config.yaml
n_layer: 16
d_model: 256
n_head: 4
n_kv_head: 1
head_dim: 64
d_mlp: 704
vocab_size: 809
activation: "swiglu"
norm: "rmsnorm"
norm_place: "pre"
norm_eps: 1e-05
positions: "learned+rope"
rope_base: 2570.0
rope_fraction: 1.0
qk_norm: false
attn_scale: 0.125
bias: "none"
tie_embeddings: true
parallel_block: false
init: "normal"
init_std_qkv: 0.0336
init_std_o: 0.00593
init_std_up: 0.0336
init_std_down: 0.00358
optimizer: "adamw"
lr: 0.000953
lr_mult_qkv: 0.5
beta1: 0.9
beta2: 0.95
lr_head: 0.00819
grad_clip: 0.5
warmup_steps: 467
schedule: "wsd"
decay_fraction: 0.618
decay_shape: "linear"
final_lr_fraction: 0.1
batch_tokens: [32768, 65536]
seq_len: 512
doc_mask: false
train_tokens: 477900000
steps: 10261
dataset: "wikipedia_en"
Each number is 128 + 32 x the weight over the matrix's rms, rounded and kept within 0 to 255. Layers, rows and columns count from 0. Numbers have three digits each.

# layer 8 MLP up, 704x256, rms 0.0575, rows 654-703, columns 128-191
156197160108052124093194102191125111138105122080154170184085198121142086104108133120129155086097095141141132082076182105134112122133117115103148131169123153102095113122077058119109132110124174
068145112171140098097137167139120115175062182103143092143101095210115118132115113100118123067103135129148145120097157143103133127105167094061122163160149112119174131128091123171153128138096145
146137089128133153199123198177127105077151111150098124105151136130164146138109119108108112097146165214131160053076113116109147190116157119154148096144142172128149128133127099120111135063121167
132069139106185157128119136093155092125136095142173063107089142136098131151103167140141128181116111139075134128150146121141141142091113137163115167104142130137177136171089167089148139165109085
187130082130059158135167096042095147096052117104150117083153153091135192171120151137103147138091204110144122172109142119096161129124101137085156163181166121132059124166082114121173094138110082
145147032137109110127100143140132093120109091211169119175220163122070130122145087178120167044184114094159163162093114121110086126078172103114082158091170097142110145153168181156153176137171123
127095131168191102119060153105158145141146124137096168095084121058148150109076091099100113139126113145109138165110126128183152106137095108157101111153197138175082166084129137111104147120164159
161114116093087109123166163159134142172166160090177105110117136090116177164161114114122095095108126109112137167144184143163127182113177074119154114101200161035138127122056102160167203150129139
170117062131095136189054160164088126139156152130115114136200142102130125089020170099087068104223141128074123111129117121144151223114118117110145143153134132140136139113153128180156093172109092
102138102144123134134125102066137131137116090168160123176092114104171116129089106154144087148184175108111148144111087138153192120129078091118142081177103149165146124151168083161091139114139140
161140175160122156157126119137123106072090050180145109116115087105102115130125143105091162090080076189161126178116124154108104137124107116104115157132092175138092134200062148167154095132153125
138132136166136135115122152150125136146107152190106145122134126172141082146148110085138156186098120134107096151166164098153148137163116128178127190166117069148158132063135117101162116137147137
140117109150157108139070085151103098117109118125142142161124079151129065101088167159134116145137158091153157137118136116110129149072087097118147097140162128118075182144131115097167173108121098
125148136139153126111119100151087134128120114088072143137145128145154107092104088066190085129101119127182084154141105143123103074140163190076102206125157106115140132066089100117176098114116109
130108113120118193166125115187166114118131117101150126138161155143140112134120105146111055153127150108150112127158115085107133103013071197118113105156145110162154121159118120117084117154160156
101148142134134115149084112145113124086130071153150103160124130124120114120135125078097105104089137109151086172075147111160159069150153043057108153155130121073130094132150138070161161119118130
116150164148152101125161107103162122099139128111142173127102122151111147128099053145112100137129117151163136133144164108095131124095134143158151151114129126113069097137163135138103101180106134
092147136156122102119122103089126144107168101088131154078074195099110145103082174103139084114141127158110098117149161128125108137147208097112106101139187122124159142172178161139129156145133155
184143146109143107186060067142166159132160135135124170157186170149145094155138141152098088111127084098155118100159192150075176113115190073176148124147146118129175122106120172074140153187115141
057108056129107138127111117065055128106129076125137100152171098192131114131092159127101140199105118084155129116130175144109125153095100089157151135051137081180082140108133179179118090150187061
152104098059155148177235160148076139155082159173147132085089110121201166169135122140157127149132088067171143127136161133124235152115084130158089140151129094113087172151161106115092099175095118
188142058094105090146086111146143080118158161158117185124226098112187122117173147140153093135183143165155106144046134139140145106122142150135124188107156098128116057147100136100177143113158112
172119114135175153161114123122089138116159054139128166134139104147145133132099110165174091166132109084122110163089136106085128089064127128092096142097100121147103058162126137139056128117118173
108157145171121108088121126132126150143117180166114153138172131112093130129111128093116143093109057140096115128138153156086160120166062136165165145147115102109161148132184125089152076114109147
153181070144119141172148141094084129074078071116112105166079117165152114115143135164135107136168070163145136133169161164126126188199118203120149152068088114122167163149051093081151095120173167
111136170182140158085182148214108091104136082139111118079148148164078122136136121092115152156150115125131151151135111104055095145118069134152092090110145112121154095068122180118159103159133076
136109147182157156120097176109142117102087137085104105131123123192092120155105137100107147164142114121107146134155147118159138123091104141150133158101176091146128150073131087112144154136134138
140194120086095104111138121186156176172176111092163101064122135127187079166131082098108123138157126097167139077146127118084176105095116134083112144203144090100127109183119112113080151145198100
190155091150043132148119085129156147146187087141157168091160101115104111118157081119047071126084109148153132127084117117135125141143131142130152107146124093085135193164174148144050197088167107
123170151148122163121159139162185087140117074121072182104116138118125186136199140193138159136072159133131118131126087177076174111121154199111175155136098121062115113153070080097142079161134054
128126119163148147139123169087163182129127104122108153151092125181112129123124154156089148146119114155144078151155180140146162143111138167165117132147159091077107077138142130161130139129117134
122109121084109089142100125194118107168143134174192071082135186120155143119162135146135121161083164112121101133149129154118200153142125127169140146080090099170154140107080092149100085184121097
152121126152118176113143209130104140098128097172127139111126160171040148110080114116120175098152142124160082089127137092197132176115162118073085153034053127114095170164104154105128154117160063
074069157077202119167101116087111172161164149099039136211110094090112106109143082096122122115220190138157139103107118062144166152161125083134114158100115149142150122113123078120128135172108118
197123142124111125128029127113111109143097121074111116128201097198125092133137120099089153139159170064088129114112153122159106179160163037146144097153162135087140135084147149163107131122148120
130094139128131177126118157105165185093139090039111173146132143177080168138129097063119101106119135108136156116130103163147096079113120133165076131109166167113121130152097071112140100124105146
073107141126101139172141140053118184095191213159120120183100173113151137116162111106186130164145093140124112080163122098104109135149083180146139147078073120151145140052139107069147184095162110
143134195122106117183150142091139115168137081106155121172092102096069115122123097177120079100174073173080129126133164101153158120128132167141112102091118138135127137141135129139185117135143113
159135135129163116148155167148136119107180108125131105154115138121136119103182094097151101118143114180113136112071126127090097081163110064138138153131121086105085114171150096116142187111108165
104110149133098153132145127123202148209137131102147139163154153132133121190196147146121120117124191108163162064131150157127142054188112135188155082092119126113081147162134132126152147154167081
094148116065127099105106151139120128118157177114152143116133150117137107092155120123182156213196128175150071117130134108104159098121154171061100160118105157116134122109086110166106138190133160
097122197150101185164136149117142125141167105131060078183095154108155136108113148153117179109106145090117116153120132143111130113092071156179096099208130082076136139102131123118111127079099123
121115160072127098188166094131176164111163119196091141091100130148084091145173093102169160098103158100134072126172121128149192142087078127114051118132145193162116117110028070079151089133125110
171124149135071126144181112085155184095162142134154111132098138128105065120140113100140136130137138075093143157094160139094143106110133138152111115136118122111162135124098084172134117051124123
193160128155172100082135101123194120162169155190109132136141097137119122106115095174077147159129087114184142124191115141109140127105131138118121155122049183149175170162160142146161130128202151
063128056151144107167143194115140119134142131060138141132144120082101068120117106133121079192127114143136189125144148224149081096102146114144110174140121130076101133139117170175164111121197135
147176078165077127129105091143130113176151165094109135131119172134131124109135142081073109186133122100074103100102101126067172135123145124172117163094137102150122165174209131135164162177156122
171170179157116169120111063120158157186136205158097114172158183126116132124121115149113142070126159134162160075159140153143133133193158077128105115160191112138179140172127158111179127134131121
088132209093089147103122134093081160124090145134086129103114128142163147131168096078207118089132089162104098113134180089153127117117064122099086133107137122109126154086060109104144109151112238
129096102121150145140113199159180138119140117120100181101132109136179179138144099187140134169091119127106170087165152111117189116111091076170118141182084101114113155120135202043141144216123118
# layer 8 MLP down (transposed), 704x256, rms 0.051, rows 654-703, columns 128-191
188117086114182108125156149106097111119131103158174158145174141131165046155135169101101100125203155134144192149171109142134130109135146191131143143158176086152140102115126135139176135078145014
093134146140141132118115158104169092192154139071113157127142171118095128106180115115140174156107147168127154112153140136135116153135102095124130161090181027168091152080124098109133123120091092
125105129127135147081152118150102142164190137138120123133114117095166124185097168097154121090109101111112100091161161156117125108083129134155148150107129128094157143137144079097153112159086075
177103119140173131096134210152164115086111142071127076068158150121104113167119119132126125120120095120099127165109146113133045156109097143207107154108116053112132135128089151092146131110068131
203161119130123139146186169141137057151142162147121151121085070118156083127149118081122086054138100192168101130073145111116126118167122161073128193101091150122176120111130163230166110144113176
108123170107150166138108148130152117105110097104123086117120130084103150135106134095105162117135112108100163107138140122144131144076155030107112157124149000120115103096112097135172120112127146
130192068139134158122120141060136115162087116106138098131131138118140106131097216153117100180102146102170094139199128142078176103147120095093059142116114113106131151103104187146114129122094086
111080143127134101132153101050121159118170176101192135162134178109166096182162140112140131094107170117114127106092138111143136072141091137189066172153141117108143105086196063131104030122125094
112140120140145146152116121122154120121117173085141138150157131152150164102113122102135142109142154155124132151127163111127117157131072133095153088090122000177144127085195106132107118164140160
142145078124119105099174176141181097166102135067169112073114196089087118117090168084127146115108086154090200102110141142174157141135074107147121154121189138141147121157124129117095109100165133
143150131128157100108168110160125157154165157134122204194126141124148088131126068122130117186108149116103168113110126153136138094123165173218090057093130084019178104156132172141124112167148080
130131152138184147103108139124145079152158155118109130138138132057145173166119117092162134154125146076114137206120108116089119117116105124125068089144072086117123161105188145141161033120087154
122128132148148150137099101182126138125131169194106121141160088129087111149092111141099100148155111122133185142086150129121131103133093106178125079107110132145079100123174090095103120142116126
102147186123127143188147134138148094095138177134187152090157108079148082174131199159125091169132205098105135161129110184108156126138116129103076149126127053175106065097134167119090145115104165
130130135135126146081154111090110161102127095070091159113068162121128140159135117128146104080149138176143121106123068121176119156117152152117103091119156108123076151124140128176091164174095092
149103138173105108151109139097132171128153137120107128184141192137114110159108100178140108141101176139162174143153157153040129149113166169118199117114126063098060169201172111122106157136110149
134121115150120136143166127134122136123122101203124143136123064113123136152097089103153121128099149177130116075176157093085153062144138146100156108098191123131103093114138142112112181121110095
139170161098063201148078055177179101051154146071103162084135113069121130083170144215103109179108120112174150143107072186050153151172124072144157119131166015181101113125117173137116142076147161
169155166116058110128095194134161114170127129122103140187178091142111116172081115130159085095148083104139129115132175107074154120093134161051143159127133077101106115180150153154171106162170174
106157126110161141095149138109137128109149131187125162158112156116180085091065172084120119107066159076158032077055164198157110096145177126220191081164144079108097154143107090123187120127170121
122118160152131078195134149070154089128130197154162138136043118194199144080124136148107202108189166123096102143099137080199136104081108075151187107101129230184121147056091098159090089127136102
125058125085148078133117092131093162167093129078082110075119159131146129109164107119206153116058127120138135118113057120123099109116114108094121112157162096088185099128094116115066158111135107
138103154138115120136116114103118182174114137101089059084118114178107157110086085096062136126109119148141109112130115121149075167131085141115163138151094000118103145130133174125091109135100112
148116128105134124130147151085147166118172165124117164064135106106137119123194113149144150128117142193103148110159137081149077141089177149111158139125150199158136121173128149172125123150108142
112114169071112157137057169072151094151150201131106089119148154107120156085108144114129115142141097134146130062137151134195152061154072133146087131128150145161073172136077136134139101083074105
130170151178126177122180142156161149149072075092160126075078110077106166107198107060128094194110166133127156087170079161126141150181137155161136143079098124144113121111149109140126097168050141
174160113051142150076131067116174106109177147123170125160141147128126089144138119167240137106081102133121146116144095127172164083125147113138115085110151241174100098148150164070149136115126143
123193085132135070109080149115139086091147065106146107114135133111181121109188117166049191127090124149165063172201123184087116164074175153101105129143189080139105119168113134154163113168157166
116113131122159078139193123111065143103099107094166166180087146079123170049058090123105113131150104141052099165128114126188161132109165124065110142071179056104114143191183132157122140114173119
099144104138138110093080131170156162142232106121071131103164107170156153179206162140104165154103107115169148077103107138101125063143166142161118114123137220149125158182101086105062157085064045
122181151203136137100150109139140151117131179161123136151148088115133074093126138150113131147097117093141103090101122177088115195136110157157152095174126102161151125088139122111090101116148135
052063136115109124112137145051089096137139118148146120094095165122142168097160070176077098141113135142138102233136086086147092119102092125135141110081126064137103127101131153188178160136118125
174112172100121102181113166111117135145107139128143167146127102077077076109104110083180119104127119101107168125148107109149085174160069069155149149138089120128118123156119130125109111210131086
115088172153121088127110125206124162106097143191113131120170114058135128100176165147092184135118218123141131092145128059095111167096101169170149177059135088129092129127125101118113111168174134
101085104142124134172117138127053195141185127165131112105151128175199156112124110141092127149112171098151087074154146205079110147102127154127127121139064255172098160136135144131112117160158063
096126135137142114106100181069132080120130094151179123147087087105133170075091107122103093137148088165115122108121136140122149143142119168153128123144170174093140109166186125134130104231132141
078137134128144094082134160173064116149148134074111109167184077128093137157139145157197137096165126097110111119120173123133131105122128118076151097060106144126164103109129162133194095101102199
135126144080159075105143100166131129145107212121126177141109154109113115126167120072122079123093141174116110128145135127162163122135086135054208126135073028118145134186095160034134145134111057
039112129121138093146174093125088179153110121097081051096131162134098086172136188121086096169099131194185096097177102172075124119098086173147165186127118100154129124127103104108153157094108158
102174105117098143119049108139151081098112149114118193115132097145131084096141114069152177146105114080157147157125165133157137151107063141115150120136103255070108119140113119150133064108110095
132180119122122183129037124186138136159146181142130138141109144163174124067121095143155164161136162123151105107132115157094197100120135170165182115136061162121087091088169129133063096150099160
110130157106105169194151117180118115121144160102051175088166110105169116151140125140133168116142064129172157130177112134124185112087074120129131141155122169129151133031064135133145116118136051
172132118149122143149098125131118176165028173144091130126132098189148151143123145137123113088095077060097117130133114106176138111142161114127157110115137114085112114120142179082116120099079118
149130126118125123159133168143094132114148117131099118095120138132140159112154099144127144139160126177155130136156138102135070094166177148119089161130145100154145125114164085168085191159105103
099135100124086093129128145100134134126107105167120126111092167089104069103152110111125118160161091163103085136132112131166162122103131140072118085102159099060143077166156132139122142115132140
146128191134114093124140084082124129119089167146156135090139130172135149141174150197097187127129185145143142138101142104134138130131107095141181138135127126120094114143114128112104147147111133
214102132119100177129135117165148162076114125123150160134120128137096181147145136101104131132086130153126102136082080143136172152157114132113088131148078056120084126115151156205111111169174120
159124168104148115126091167128125139180150140104164200134114138152182182125109132091073143164160094115135160146182196137141101110122117121064072174130102148117135159121153123125155108149121122
100103120106120112137103124105113090138146070122048172143119098138102142174171100102135087150167163133155122172133183119098074155199119080118098142104133212160157132121102100074172226113107101
202129112197163089094127114118089114162122186204118103164117118117121126140145086114140125138156116129056160140182155139114125073089130159109108135155109144056147145069142140036176129116119141
# layer 8 MLP gate, 704x256, rms 0.0569, rows 655-703, columns 128-191
103123159111092116163087161126149127095079127149142147148171076139185130068124106095086119131142059146170086153138186175105129110117202085143089123122130134154122162189197134127161172175166144
102129093120095120178112144138127132139140132168087114116170136174108158117072175100071123125150162144168148120153113105131097138155132122096125080093168076130147115141158108141135174158133148
109145121130150141180133113122151080150115127138145123132119146147088125073100152169175106149162116167165135112129137124084121124109118174135137111100156123164145088130096149124140155169141116
094204086090093089127169123203148099126078154120194086169161124039122170091123127108070165148128213100068135100173136094065133092137157045111103096105135157156169153092136193106127182116168116
112125078103145160123111132180156152125102103187185113175094073150100129032116145112172120139177112137089125146116182135164059136160113097117133083156149101137091127172198141137113168148138179
108194137137124063151080100115122103142128134099078169134110058157178181135123137160111196138110122132124126152138117092106078092091163111128093129115131167062141140158100105080155125074123122
131131097092090105141184076117230146151117089134110108175129131140060129157108132116105131159172105186130147118101156134143088105170120184141066177082072122130098133149166207105209110152111105
122072093118160082131144164121088108124108180139107124138148163111102125118097117097105110171100132123121179188118174146103097120138093119074092100112132116095093114107145112193173139128126096
130127119103154176131153079167127143097114126104043116126086155143105192110168125128093155066112094186112150120127167123036099103094154115114131135194140106095171127111101087169112162063093144
133115080105128056090143107087106084160166152043125141112021078148115161133104150164081140155136104200175152135047092099171154099117179106095126110176131117119142089165171131159110109115161097
146124133113124195153105112120138130193065149129139153147122057118114081115103089117207097121112126137165102125131160164068165099159055155138108127168104133165144149176082101177134164137123133
147163166164131145121116104149130145090109156088101133143103150114108151125084138139096121148143122208114124062119152144116126129163160113141151083095099169156137101096114111122100130141106072
144190175068174157163194169158131172061189149107137126116123113198130195075112115094174137127157089155109074072116110145100153156141142123091133161155118119176155065143120153177084165101162121
062121094107095151160153130172157134081152093090163189109140117106193080112148111111192147127123105136140135141191140094127107156119134147110079074100087162148147178097141091103156117114100175
091150079099129208159091115206120164140184189087073156126125100079167154150119108173142104074157094109162110172168140112132100091150074168103076114113104145064180190138130185142128181173174158
134151126123066167157107113116178162086129152168118108149157115116115120106136168122153155106170133117149104126125126175130111100142138174132101158146142135134093123159132144105134138153146137
127126158100167145105066174146098108138185171142165143196151161109128190095139124129117126143155144104101196148123158146117083111128054134116159087167136119050164101097085127113179195142117149
109122115169125158150132134140121105195131084137181147125122128121137137125073104072077116158161123168178140190134145105171135159097147201111098109124098113137135136126194102110158116105148129
171141155047096127121154149117129153220102138124084175138119122051117136102116078163127131098109124162150129145109129104110090152126146201091144138175137115174086148077127171086104124116139074
121097155072108058082034147109168108133128122051124090091113075081117100055146123114080149168118108166161139111170136122148084087063174092120139167107184152078132101191110106110147173121124129
211215170125127106108104082099090080130132128102069141094127124156102128100120135105130201126142087126155120188089129093119144099078163142105157102169106096111158067092148129128168148122141121
049084055068106054138087168133126136106146152121102174117139155092161113111099147110136090107135142189103114116169177152048053094113100121138149141130119163168173165096150130142130131151161138
153162058097157115133119087102137112078153068135127118123157113137129082144117078158124131093087171144116159113103103145146142132108148129116135137090126069139129135114121118105088091176132089
150129133086112159129119135133198184173125133083164098115091095150143149129101141095171165182111177132129111095138200156130148133143082203146056154117144118097140150163121073133157096141110092
181091127164115041110125121105129166164060066154057133127123079132103151160133162158122089159133163162126133105102076191197143107101153147078134083132144111106013122107189063093122201134240107
076118113054128095136119135123175174164147123179207177109102222093119168143107090154184145159154135152092070162187164094094114122145147138107154115086115182163109140173128090184125105154149105
156150132072205160094144109159105176131088147111161109103130108164140094151097126110126153146131094146092116164202101107056100127108183182134149086122124139164127052179049147193159092110110127
119122106111165141108096135128122130168096163137132135150096061134185123064171107158070142094101154187131116100142100102147163134106153162090096160128124105160133121142121091117119098117104089
131056077123144144195080094180149080109133123175081161168151133087200099128137150164116062107163066115073148128147141139078107104132116123131145048174083144071132188199155111104088142113205123
075134103142126120173118145143104139139100137135113140125140125124131140126103141124113157143116125123065109090157121074124085172140145150127103137157140123147128104149108147131130119142111161
078118102120135096088136132110135113126153129117149128111146168097182144153111138135086157078132140122151159109136158155102089109167152101110124163163086087135124155165095115171099096135132116
099183131140154107171101031166162183165179134135097129150094112126128185154125199114112169144076135147054156145173131150178114114113221161148101101147108181148063110093160044229197136139138171
064116104124133174103171198136170137123211168127148141165071104114132097100100105092125148111152141118118139119127214095130072103184146129135112158085125153160133141138178076085162096091195135
088150146103118103176151096155098210118157162142124088183089126148086195157155061180121111146125156179162092101138061088118153092111130192120159127159087088077165103105101142147155185127101165
133156117150095121165121097129147139126073116082151164130179162203152156186153137114131120117116110166108098103154133113113093119155143115144100131118083158102168142141105129195142122151128121
077163200089107109086087159138077133135119157019096184118185106166186142070134102119145104116054139162129063169063185152130060154103102157187105184200154134127092084077115180177165110121107184
124110116149132147068127146136142152097145192067109166111122139123128095094155074146146105096152098183106130159152134133080133119091144196078152126157175129132149102114117113202138103170068174
134157164126108071088157036116115145077119177092144112161163084113146168076122086108095128158105192134118115112142104084152077034117166117109076236129095152111170110164121076153145118190117120
076084123130155133115142170158145099131161154055123139125123142113159103067142070108160102119144091175082085166104176094056078107097165136103119126185112117118120118133086172173123098145137118
129151137102101089133127139157123153131088115119060121180077122163089216086143132100125122065124089109160141112128146116149135142139083135124119126144157142112140134130176085130124136125092126
162172109111124125176148123142171122133111165107150108108094103145137093190077155148094138130105156121129113073127155128139071131165141152124160175094169173085104078177136085179154127122143122
140118124144142108118099143199102105103049084084069165152140112126027152160131159119104069076112208109149073103147120073113086091111153113101128128170160145116097134116141114116140141125138150
123137139133155144106101137101131115153154113152147100126174150112128117174102177111124133109106062113106109109108107105145155165088129130139171122110163061143142137121095213142157118150114142
127124138119119115116117086166109144146155108163079106126130108112202183045163150096119139131123109132129111147177078135105112123123153116084070113121100182104169096075151156173124114191162131
132159118116121086115091096133103088092158093100085123076104119139068116116096130107114115082167106073074154127053152114111136124192083150145130081107100148122152130088175160096204134119099109
157154133126128101139128111177076084149172130071162160157113054074064146108167075158187121154136125190181117156144140193130093155131144147090143138164125117127096064129139144132086144117123166
155096141117109163177128127139134146125150121121099108157138106104167169128134135082141177078100125115129064151140144120095149151168122155151153106124153112154124099136071115120162130105171146
069120185118090141071129104083109078130176165170217145112096075140166148166111157129178132152128145200117075156125151098153158119096114162122185075112206097124102148129092167079119151114101114
095193136096116128118183116208153167172151098083141155077155134092080161158166159095134143125189107100160035109119127153122069166159165134140134142119160155134107187128115152174150190064103150